From a checkpoint of a small transformer trained on Wikipedia.
Training: 125M tokens, 7612 steps.
Each number is 500 + 40 x the weight over its row's rms, rounded and kept within 0 to 999. Layers, rows and columns count from 0. Numbers have three digits each. The size before them is the row's rms in percent of the matrix's.

# gate: layer 4 MLP gate, 192x96, rms 0.116, rows 159-191, columns 0-95
# up: layer 4 MLP up, 192x96, rms 0.114, rows 159-191, columns 0-95
# down: layer 4 MLP down (transposed), 192x96, rms 0.0774, rows 159-191, columns 0-95
gate159 093:512496585492522486528513504468471521511463525471506472469503516517462495534524526495499513466511544528429491533460495528498455453513475480470416510501483506456505414539554442474476524524549404543554560447483581484478411447614480509515533454452537540493533510451453566517555409500514520469
up159 092:502486473472513432475511509538490474536573464483493518508556522537486503473529532523435480439576480464477465422568534476473583496476520429510444575511456450486503463493522545503453528487476450556464531458464535492489505456545489568443467499556499552560508499513573520485447530573506423579
down159 094:543555507486482491558521420476465535458470499587503514525480512442428503510450513450506520564500517513494530563519483472524443424451487466434529470481450498497523567562432459532596486506538428476495502453521464462528441478475533512565438566551451483550490506497429515515512460465518539480
gate160 099:494478418548541484529503527457568468547449507510547465450463481521464438453437456493429530579494485558553457444517547555510555536475525533416513564510534532502491516543485488547483534467523429510508499502501447530576512443542565471518478472501497487501429523486543568464516502526418497468
up160 098:556465521513578468394509562513488483484570430504518469487485480519512519479538545588505490502522465545542419509423516563534487534551549505487537542504510533476462527512458530494468491489450563494458514492485424515541610494474512520444504528517537472526490533544540471475528420555421481484
down160 095:456527558450549567476484551437484521534480518413528459481505580505510491502499501491551413535464485439484478484509571436576524475489485519525496548525471564493546457444482475498488484524558515461537546483493608481440442530547494519530587561555508477502482492508511486529525483524557562460
gate161 107:491468507488503547471513506548563481417496452508513469480474500473519508553552462572508435560469484449559486436568511513510497540533479490400480561522482504550442599538564450501497498556489502412536503536506507552466443519491489553549552511560507543481474538487536542432552473468497499535
up161 099:607509555519444488489501505474479433486533528478469444431465515530555473456599549493562496512524509520508447504500550557462466462514532459498497502483409464461527467505529488539553520506573552566473513448506493496490509472424517503532431467502548510468461452610529505485547461493473440501
down161 108:566504477483605455442525482476581503467446553466433516563501530539478543533529564483507524493479462448503539530504555454479531485512487529513530524466474537530460530474515483434513505601529547466532534519550444536503528446456493422509483555491561460492496510511530555527598570494507547517
gate162 099:420500423470493511520466534515437487543501505528598490478458537534463439509498540499526444503486539441483524447564508525514508504522465496524484504566492405456482533500524497552507520458474510472532512470506474528466514512565576531518389524503478496473551420434542484415559458492514422509
up162 107:528533485427472583449543500514483510515540528497443504547491430444515538535509468493462573490510486536515517474501507427551497538494557496529406524599460596520468521477519499459461548576490502478463454493508503515488560497508483547476616463516445552532498555482516493564480454474528523520
down162 108:494595458528479503528523461583433450514456548557501540484496502472469535522528487450529499439496485549550543484522512486585543514500563563534523452547520500491492526470534582475416549484463476497489554489473491563541536513459488473529547563469508505473463515409594439480468494495546480536
gate163 103:483484502545469516555569536518494483474510476499541506506479431503514480557500574505443505593554511476539510585525489410434564494480519512464452489492589516489493429481444518545544526492530498452503509518537494500433568555511423494493558511515452515530508519477586431469495566548502553482
up163 110:504496505554558493538534519472553514473540542488432478535495566548483407458429491456498505504549438415495521470467520448551550571543486515457563518485506486534515510589487451490485527557536491500489503487511540518409501550466505575556545467514566552529503535530475519483482433458518555546
down163 101:496583558432507468498504526528526483497527474534517521475507431463500560525532477608554506491462543520416570469486509578541497585522492489403535532474519529507534545460499550445523441532511597573502530504500518453500507446510506487506486481455469497462527534539513479559527497477502493590
gate164 101:553496443548449575556471464458469490504506514424462449477495470417526444436494483545536529500569488510514502497513586475486522485584507487500451490476540501531506481497523492479545500480425512529505556409518487473422491520559460493560497478505475547532518479543612424530516519513471563527
up164 098:449401512515547498512521450490517564580508575479495513537488524547523531461563509510546492503478592465477492576458469530495450504536495465531548493498566507605510488537477488423492584540539461528461580519536466509496488509528432515449462455457478566472455512560509461496474500500494491461
down164 095:496524430473475448541477497536492455414468443430577463427507523467468577509446398434456479515540546499565418467511493516442567480480493563486474478506479483501508471474482583480500491407529508509499440531493478531494520493465513485478531471549502527473522502417512487468454513536487525553
gate165 105:536486431518528469521539556451469474520483509544566501478432548520480537517504510473449494456484466444504519472413472564419435486482412492501493507527493566492544502557506483573460437404484494533473545535490509532514534427544492474475539460483567524487557525476452475558444459532452522465
up165 103:445480501539413530487493468504494500564474483539449474478558597496458465520542520491496560487471477572448438487534482454539528528486575505525485499464552426523436525478466462489523590473459447486546460414515481473455458532499456511534450518476485540449482471581508449490507542484496417506
down165 105:461537572536563544499496497467456468547469472509485515383533489458494550500541448460556537552566530518500560591521514463491452487555469468470466499549538521533529502458555536440552451483484557509505484570471481499546469445499471486495456494572496490437466444498440515505463558516520570479
gate166 108:450490483536438466488515460542513551564511477477528601407503531498539613541536408559474540480508514505535543461496531404438514437414501516479521590505470512482544526442482475543487530531468458523489509519485532468453500514543503520480507472479442473489504480488507458488437538533541506526
up166 115:491510551477497503525529526562508467544552516465540517468461501493533481442495505491530505516523455540448484496511489511473575471439428525517576559539501459481536526457463479459560535524464534566476540584477469474544512557499451499533488443593641514494452418520507490491540444507529481529
down166 108:529535538495542476470480481403540513493401446485491439535500456479509496513441530424513507537465460534503476458547468486513468474481501485472480489524513446513520541580445549483505438517549490430521518620539509511485483527457460403487436483514488450528515472549482519483442481401497460473
gate167 105:473479491504597506406497494497460470517469589424480503526442479477492447443545502523437525546512548482512495505504549505497542392580485530488546505545507535491531435576481525537500497464503506559435530488468403497527462501545510557531490490539508547512512544533513495514423555505493472561
up167 103:485481547514463546492499527489523447448473506565545479485535544527548494448451523578515456437588530479472505558504429533461522571467491483509470489549490473434487485421548555491496542458559502477476476454553547502481471531469519453467514542429544507522460481467413481550400466485470545507
down167 102:538542504465473472454488574456536566522495513464480443498529457477539427505566485544562591512504500506446509509537505498481448498536508530513429568524515491444518487501530461431435498433480491467523531509470454570555538446507459450516460469510485510419567511483551475562529437440515432514
gate168 097:537461445459535564542525513509448421571462498552548507536486539432532512441568491482465406463497502524491438516506516513536437425496512559448514482482558545460503505546498493493515445438511545513530490480524515475498455517500460570546482552499543600467490520497424550498536455472545479535
up168 080:430475529530482477442495542486520465442528544506494540529478507550562576524598467500473526628523510543568501499544575461485514498472482491519510457553483490439457496512528546501475553454429472498504541465508440575440541477543523455536476471523527502527561466513571548521538514536486541487
down168 099:526454442478522503508526526523485424554428433506483416568509538542586443491463447561513429459434483501510520463468481555505410475472499545479473497480479561516484471469502414516465454504527489516448510476486503457467419496467508484537541549458502518517512509527410464506552494463533488563
gate169 099:570465506515502598490514453521465579526476485511543570475522524454437543443617521576531495501493467486506420502462543443521486481476522478403517567571454487485482485501541464504504452554492574580489457497462551541511549479446490494488537530517469512468469526499489483479546504502453516481
up169 104:484536517577546370467510570452492525477491490437563399497427502515517530531446468504470500480501455499465545473499560579432549510568491503458547482521551480448547497478528453477518517531546476447457493494543463457529511509518504453484452542483505495514484590483560525534530501513516443518
down169 104:518557584497529482548475467434484463473498428551449524500572515514546505529466399464555441495426483573505497517486492526459531505437488594489455470423469436516559485510498506452487510488478587506544470541509459539422548494496530492534557465520474523485509522463511522563516510521526449522
gate170 106:476540445499500409516482564483533485496485492482520553532498482542460583508582479464492520534471560475501504528558518517517488512500469530564524460522536447516476467412485569506529511567516466544418508480551527506376586424525542478546485467445490488538470518532519526468495518443503447475
up170 108:483530549443557453462454480575472491461530484505468511519530545552455505593459539450490481537513508594513572506520531536431460523542601420444492541439507538453508499471438564471435531529507563527490512514463523494499518476451505547443529490521478506472446477443514513447512494457513534476
down170 109:541523461534483470503567527536441486476561502527517522490419465544496455528460424491483471459556531498543391542543573538495476568500484545500511482497533552500584505465453524527492521478577518508498550499472464527549458506502397517484531472504530511505485549479519440531506444475600436505
gate171 101:591509457564434525511525477511497470489484530492507576533467473486571414462490501455474449456475549559433524518500546470451442510494478553512520445549498460492471512450491554425413497453536560487503489522530527519462557509530563559563505460506545520495537551456494538525556500510512420476
up171 102:466457491545548519494528512577484513474541466596521561538541525571551582506523568429476486526575485478584521460482552431534449525504541482462492552470490422453499507492532489515518510469525495464532453534481498511455496510507448503502433566514515464462562469452532516452473510452435523440
down171 099:527505508504385528536546446495456512583474523468499465459494425514468437530578454469486474492444524537476440519489498498568558526535507514566497474555567490529477489439478451490511488501499502489449566436504475557521519521569534511567458468487547464519376460497556493530507502493487516506
gate172 099:554447478403516513429483576469474494501496499600495539489453478554494525522510525439531589452579522502571475466501573567488490484529554489513556472449518537492516507460453491498458537502441534516581525527412486493508463534519520473492564505551466543511497532444497535493521493543440514532
up172 107:563479486467449491497416511477507520502517518522472558481561393489447552546501493480546499526399512450544553468486525488494459480498492511423497531495505408515499500503528460475522441488460483495468501463544503458538420517468436531506563449447499535442522479526573528586523473463476454563
down172 107:436542479549507569535454460432494498556459504431518512447452513456489553557481504568551494553473434526521464599485490470486495495502515441504430473420447548458468460559491488550564417515440506489493522523508529561527486529477478506470550470510435533496452540509528471459453450476522523493
gate173 102:488425473491483496487366491447416551490558504524444525564565437561486496524456530426458494505475557552501442493551500488525580549465527511446477537442472521503502569518562497491483512452403508518510545526522473464523479478480500494569457489539512491520468518515475476537491453505452462499
up173 111:480534493437520518482552464496484498565501550404541430481469432457482470490564529524507446454525479507466505540447531587445487441537436420523569551522426502490442487513485522520530538516531499475483544517481456518575516480490491527489438507539485419516475496449535518452551565552460495476
down173 102:444576527452499464451611504482477494528512486516532488410491515476474541462448575479526541428462451456494521410599452460569513512481445494470477521518564482457530544562526496504466452543531507493571521558506508511520482524444471532568483496574467526515518491439507507524516523509478476495
gate174 089:475462542529408482519445530496493492428537446483497523486533470493462560489577547491556510446492452511481531559399506557489459508531477549528458444539456511500466439481473447511445483492557448490490469431419520550469534553451481478539491430534489539515454441446487468536506503437518471520
up174 097:476551489465526462506511480467502561563518546433450489476478520476567404473519448461483503490525554458464463469540530484523553561514508505457582528529545465431517536501486477481490541499562477545548464548500557442513468519493530525454402530414548531534552517506478508513527551506459517403
down174 095:487474546523493501433565565538478460506491500504443494498445447490568496557503545530516503533506511574491536540498568533477483478423501428588618529504458582518551495503551510530493492487469500526491514505475463559446531485526548454565531480522471500396507565524544542510515501466512553510
gate175 091:526483459469536538415472466538544494571517526502521490520525501532552453532460544572500413507474489498470508465465465498475496530476485517504527484441500554503536490528491481487558444435504604488482469416491474425502549501546501543527447531441397534495527596511501568518486532473464448452
up175 089:565479459523535548487434479519494497501516478491474494508527529495511538530491438527570477485529553507518457570502518584563542547528495530541500497568559513472532489529543544514424607530549502533477561528496443564428538480510438543481525512522492450476516405522510426547457507495560522547
down175 100:486497471496458521433477530511510455519491477484481422500458462496588545470483499479525413542464500510492511518617518496483418491528478470512495510491531594589486540519479494489596518483517500500463542517404521521418541524477532511540495447472555569566518525482455556466539469478524482526
gate176 096:560492517531444503494592506509551525484471579515501502532432532511514537573476435550497491516485476524524421533505522492474451489483511525484483557459550509494432440562532518539431422529494484464452451517539541472503536467490477413589501505388512542514472484530515487537548558463511476475
up176 101:442547559480524547533531547444576484448455543483520518408560529481469461553504489581459541497496548513507465517520566502491489533462521553486525416449578533483477552511523519499529509490558450499494510489570502459550523584458452534426489486458552489519531500572444505508531530509506561491
down176 102:443445460540461499474477405507512520489461496501477494589394516502502565510502571574449499493534445512520540501525524464514522463464507478471510489497454471557527449474416483510491564466466577534537453458468498496469475436458489483507540497535536497481543485561512486495582498577463503592
gate177 105:502427487496537515476515484488451519525586427504514548450551492515405474484408447525431537471508503483538554508449521471563443515503504475440486532489514485539517493480560548467532517486480472538503534469470483499496482485477576486584479444497418596440508501448586549517493461484495539480
up177 102:522532524515472478442477476510612571453449439496520483477545498471505543498558536483502467451509555442455519542500554501510500490442472528518511564529520489539540493514444508585579429482455503542531496522512520431551479494446550513508554465490545461448495509538497587396502548471524479533
down177 102:453492491461500510477450474521471513464500470463453515462577488461441480451510508473490488478515492490534518469510535447557457464521553527550433497469479487446500578461580496509432433526484444571447552452413517496465477469547495602532476524504536505499479531559488462479474371521513523511
gate178 090:486477452545484458457481493541442454512546521458511497478520497551541455455566506491494501469460470507482501487459499510488533548497532622497473498475531553535456428462506449506469480419496482564485549507496505590538446535592459481553501523493508538493528448462511564462549602516472469420
up178 094:541502509440504496468456480514454644491540507493450481446584526463497491539468516454528500527501483535516511487533524448557451477397482425516445569493529471538518546526559532519535559471488486498459472497489478507547525509488496457544445470503442475496493475456428484581541443504535422515
down178 101:458526490443457554430573516560523518580471497525481508495563467552499487569476473473511487566588490519443425487526467510490522453467449480466443491515539462478497512492459550404511509455521536446551459509471417490516538509492552460499483522502499481421516474474489462500445539591532456461
gate179 103:456459490501485555561429474453413483511491488489437508529522489495493545461478464549495470498446449460542467542587521519538455464450533419593509454457486528481501478467529515422487488533550464503495480491511486558577512437485494519515462544578538567479490492489515547487544442418548460489
up179 102:515492489532538528509516510492493451449511511450481575545488512499460524464493503455539530520532535462598509461486537513517495465513521482504496471489435487546510454463529434504451499527499501541536500557506450487612473489491442505440518552503490505498460637486603448549486495459415438435
down179 105:512529485535463431477518523426523501563490501494513431459436544486521491461490497514507490525447547507515485562494453503491539426598538510526445462481512531490506426551515503557494521456501520541519489466485429553546507513529425436405485511513461446520458487447500479561525468591447449439
gate180 093:516588499460485453524498516563431560467460439433493513549496529530471489484482512532462476465536424508550464491515529515511536475430495435408462550463515469451538469533464481544458496576520535543584511492477536510405508519464509560452486521509557500445523484577493480473472467461440510481
up180 097:453506475573490525517499546502494558528549560500490494460567484571561560508405538497485426493451419537475553443479557479525507476580519490475493492409510499524432499470498505530554589486473508468483480521512410521478464453420521504489543501550525511487579491560517486516527475491481487493
down180 099:548517486422468531447444517405508462429451525455472533534587510461550511482544518469504527508473528485479435512545520509432484442446509466510512465528519513552520449471505464514545553506594548464567466515459517519536521499509505436482553481526547433488510592518486477522498536444533458435
gate181 108:529505489505499488567518499488452459431481495447513473555466468512495586437500569506493490534426483479536468492511441496471493514478498589544482459531522473518592526487483443551471453512468506523447463612441513496494529545497462492499474538471432499551475486537558482425554440543495534413
up181 107:589489498492467514603569506504501489488513427483501493521495520452496499470536478526436522516467471431604517483474545497547414503490424449512479465458506512501444523498514459523557539510470556513538458493469491446496461459551558431496565524519431521534494426519491433531484466527555465441
down181 099:550468447490475488452493530505537500537521535539508513514569478484468501498486407508490501444437510516509468558475426500532527543571493483429550468435430515474468522489498531476565497524494533478608512467569600463586469521483488549538529566479405544519460504480517494523453512497522462512
gate182 095:478456503522456460566492533565500503444441491453524377529546513520547519501456497461522562550567500473536516474516408492467563542475542466531547472513477528535505488497454413503510530456518533528538505553443495453546501506612573488483507469477525527500444543488501480514532470556486504437
up182 093:507517480505541560450525439506526491548574541493441540457511495485512468467503500563528491438523549491468466544450511452505499455486444538522472512409432512506519573460484575440580575502475449566486440532516488439473536446513482455518503505489442542479487439502495497554415513494474520571
down182 102:547467549428466576493511461515543515468512489492540426550544498544494417521448506506509505572514492473534493558551447501595449493525437536550475508490456552437493510495522523422492500452550487497493550481389480431505406493513533457546470532509486534527542435525469489490510527527476515498
gate183 094:448467467522523500492527452428501383441399527547530563464499495542466502456430502497497490516448485469550476523475516490507552478575484459511551531389502529483534476503433486521463479421490452468455505523477491545495498461557525520472494481569474550546470541461497481502462493490474413533
up183 100:540476504538496553506517538518502548610560459506548520593467461481532545532523513513444500462498365588477468477515454517507465479470526520481403501521514519482469510479514577490439510551472554559494511502515494499489542476487438522544514487555516415498557492492519556467560486519485548501
down183 103:477575547521509469550495466472466439488483528524460532487521447559474499455497508522537451536555561483440492484506526499524514471537448486554642508474508489537505489475494524526546457476504417462520439535443523563533460547478570457536481468515474588451488501440523521480444476497531420540
gate184 105:475499491484504421514547563533504520526493555523512505483467520525613463477466508497450554480524567501529490424556453469426532451538432479511531575470579539433412455474513543493505508491568497554449490487451513544492512459541502486553484485530501563530496434439460519520486524491502555542
up184 094:453508469515496471525523476571463506533520540430441519447492489510498564551495512464484412475498441537522523432476458554476449528525541564422431541471455491533591485505457535473508470456461466545571467514574549474459511468497450430520494481471556529515506523522466548479480474563471469561
down184 097:523501508458487490483453455535484489500470463524589482523518491506430446481499458460487585511484531487487519514473419499408468524510453533535519430500525430496415479542577490472531509515487453467453497523605526494538490461488519510559444500530428484567456557457559475559491504544546459458
gate185 103:593460503517536540481564462468494522471429468531516433525421509433480515478555562511480481445559565527424453492462475486529512522500482572576439549471504498452488464537440498469503522552423542459468469510452503543522537540526475550482453467466526467493501488515517555425479575502513484481
up185 111:448513549565530511480484561462536463483463530488458426578485483456474512502505571550492462497459517507526525434435472511500492564502442442498460505471449540564433551513500574502406513546543594457459528442525487445506430507536462516506462499474538535484473483483563516477447516552502502522
down185 101:459581494549490469558486449467440543490526494549494522499547500570521486463525480473498518452514428454536552507461539518458524474481542453464506486573554535496509508524536479448578534448554444531501480426483491462566457485433431484500542458619481485573515490522434505457506504487493535472
gate186 105:476557488459449493471557462536581479523485537477453540549439490519476559424507514511493476547474482564469522515549606536499466486402432510509427597471511488487542518512511481487501491590495501531530478490559525557487527517487485475535463512454494470621525514496525503425506516471487502496
up186 100:542421517521480477513558533540503566440521532448466508524567498463441485574438449522479465526400513497473514515441508522491508492496452491545535485443492523507468507489554518520456553492479480482509557505477584456478521494459561542506551410462581509544585540471473562518508515477473479428
down186 097:462545461500466512445516416516506443545465483524517458443502566524550489525515531486541509525527552524523494425498512512482547568508495502476541473557594467502503553514448499582544487536521523636528483480535438533510429572450461472480479510506472513544534482459531539446534517536442528529
gate187 105:532552528497456498517491553478551494486467529439474561523547481466521451539460447387500593537401537535560422451596529537490477527537468521511492528521476510491478526460557496535522457477509465491512486473485485555455554467493462484450525529449501568453538498515546525489593463503495514522
up187 114:468501572542582548506479466501499485472497483626538464505499495488483476502462534529453485462527540459481459499509414507445511523548498482454488472556587492551476477506513506513484548576501434483514577470470528438513466476538606559469518531464469562594488527498466524514490515483482558531
down187 096:471490540476515506612527512511451473473539447485580593518567534527582518459476483539531475514476515530535523482486478495518493427443483478508490494516535495420491449499538455533485562495546463514461539546517493491517591489471569443435474489552516474479584513452529490508518472501471472396
gate188 099:508480473478494513541546564485513481471490465444590578500487518493461446520435451502517458491530455450534570531543453489531549559426482530473516419501473535463468558553479457536517405516452538442456527485510523482443473497459536504511522521479530489521510547452545536561526583485559489561
up188 103:481447502467469559469481466479434553554473536534496496559505524480534459524480455519532508512502509494414531501520505432520518497505468549433449433460475599469475530477476516479529498509449509503534549540500516530490514543529476605476569476475466514621548539470505521551511521447455489606
down188 096:555564516537542409479477572518544414541497460540521453525517432487504544520584485469514577524522526551509495530476486546428550516574516487488539539564501466572522527478531512491470488492551535539489469529501436530558494493544458428481443504500472501415483480462551517502452490432485483519
gate189 106:576579533501537468499553503452497507473514578425465440438490539541495504492487440537517576450524492504463456512513475456571503523464500501506478483507510494594499461510489456424519471516487458500575470532525505563478546505490529461521479525575498489586476482480518508402429497452427501551
up189 110:509486587435513500467518480527481488479525456449424541521486479497453461456499536458467527415406504563505429513487452513465494510542569497495554424519523495504497484454549534519474514507494530392509565536530452453505566524385463526464501524556547490503497506509450547486546510530491477536
down189 098:525526436572505507511508501538487480572528546622581537515595518461542520531529456497558439524609503530505520536454461447498546558497502486509508516522502526485544563523523505504450520525498486515506467505535474476470483517482451521522525399451474529487509530490539509589517494497426499427
gate190 114:514542470544521489478500486580491473504455455518453479470498519477510563504541555510453542444538483504449501469509508542511595429469532450509476533536430499478488413455532437531512512488541495535498515536536507488501521511531477509483543537579543546525563584465508592466582472467600546505
up190 108:474496495523536440470513434512476484549439501492503531565479442480522468486432540538485560422446544456454507496463539528506498497482474519536549440487511475598506543499451493483517550414541582463514517494504529454460534513547467537461480540579506527486570603489491573486502503505564547511
down190 103:525524466481566502464483502523424492516517467450496533510540511540469596549513561535440482497530441519472556578435435553521580448547531539501528489524446546508451431479517477533472482470549509472524505532466485429460525543496532440475536519559567520462561525552514539520468435527493555499
gate191 098:512445505437473462503484494500438503549509483535502487486459546494404555482554489464596486513523496471494494474524514465528455531431518573510529504457427514481501542517554467394466465549443488529497587489453471538522491489518506512561562604503536525520509446523466525482494556569528441475
up191 092:478496481519459535483557525481463505528393479503536520458489477492483523513590530479433514547453482536436504586497496577483527550544479543574532452556522445478517523471536487449506488469483491549509527437476509500442457528462446511480499518555501430574516466544484473492512570427449467423
down191 105:429490524599437467492444520517477476600519504526499441448574557479457577538435515452477519473507502504492485515491515512538508492549495500487510455470502447469506542504511524501548558498470452471498520555554539455455472520471448510440507499537524498551468512424455523537405500595551549474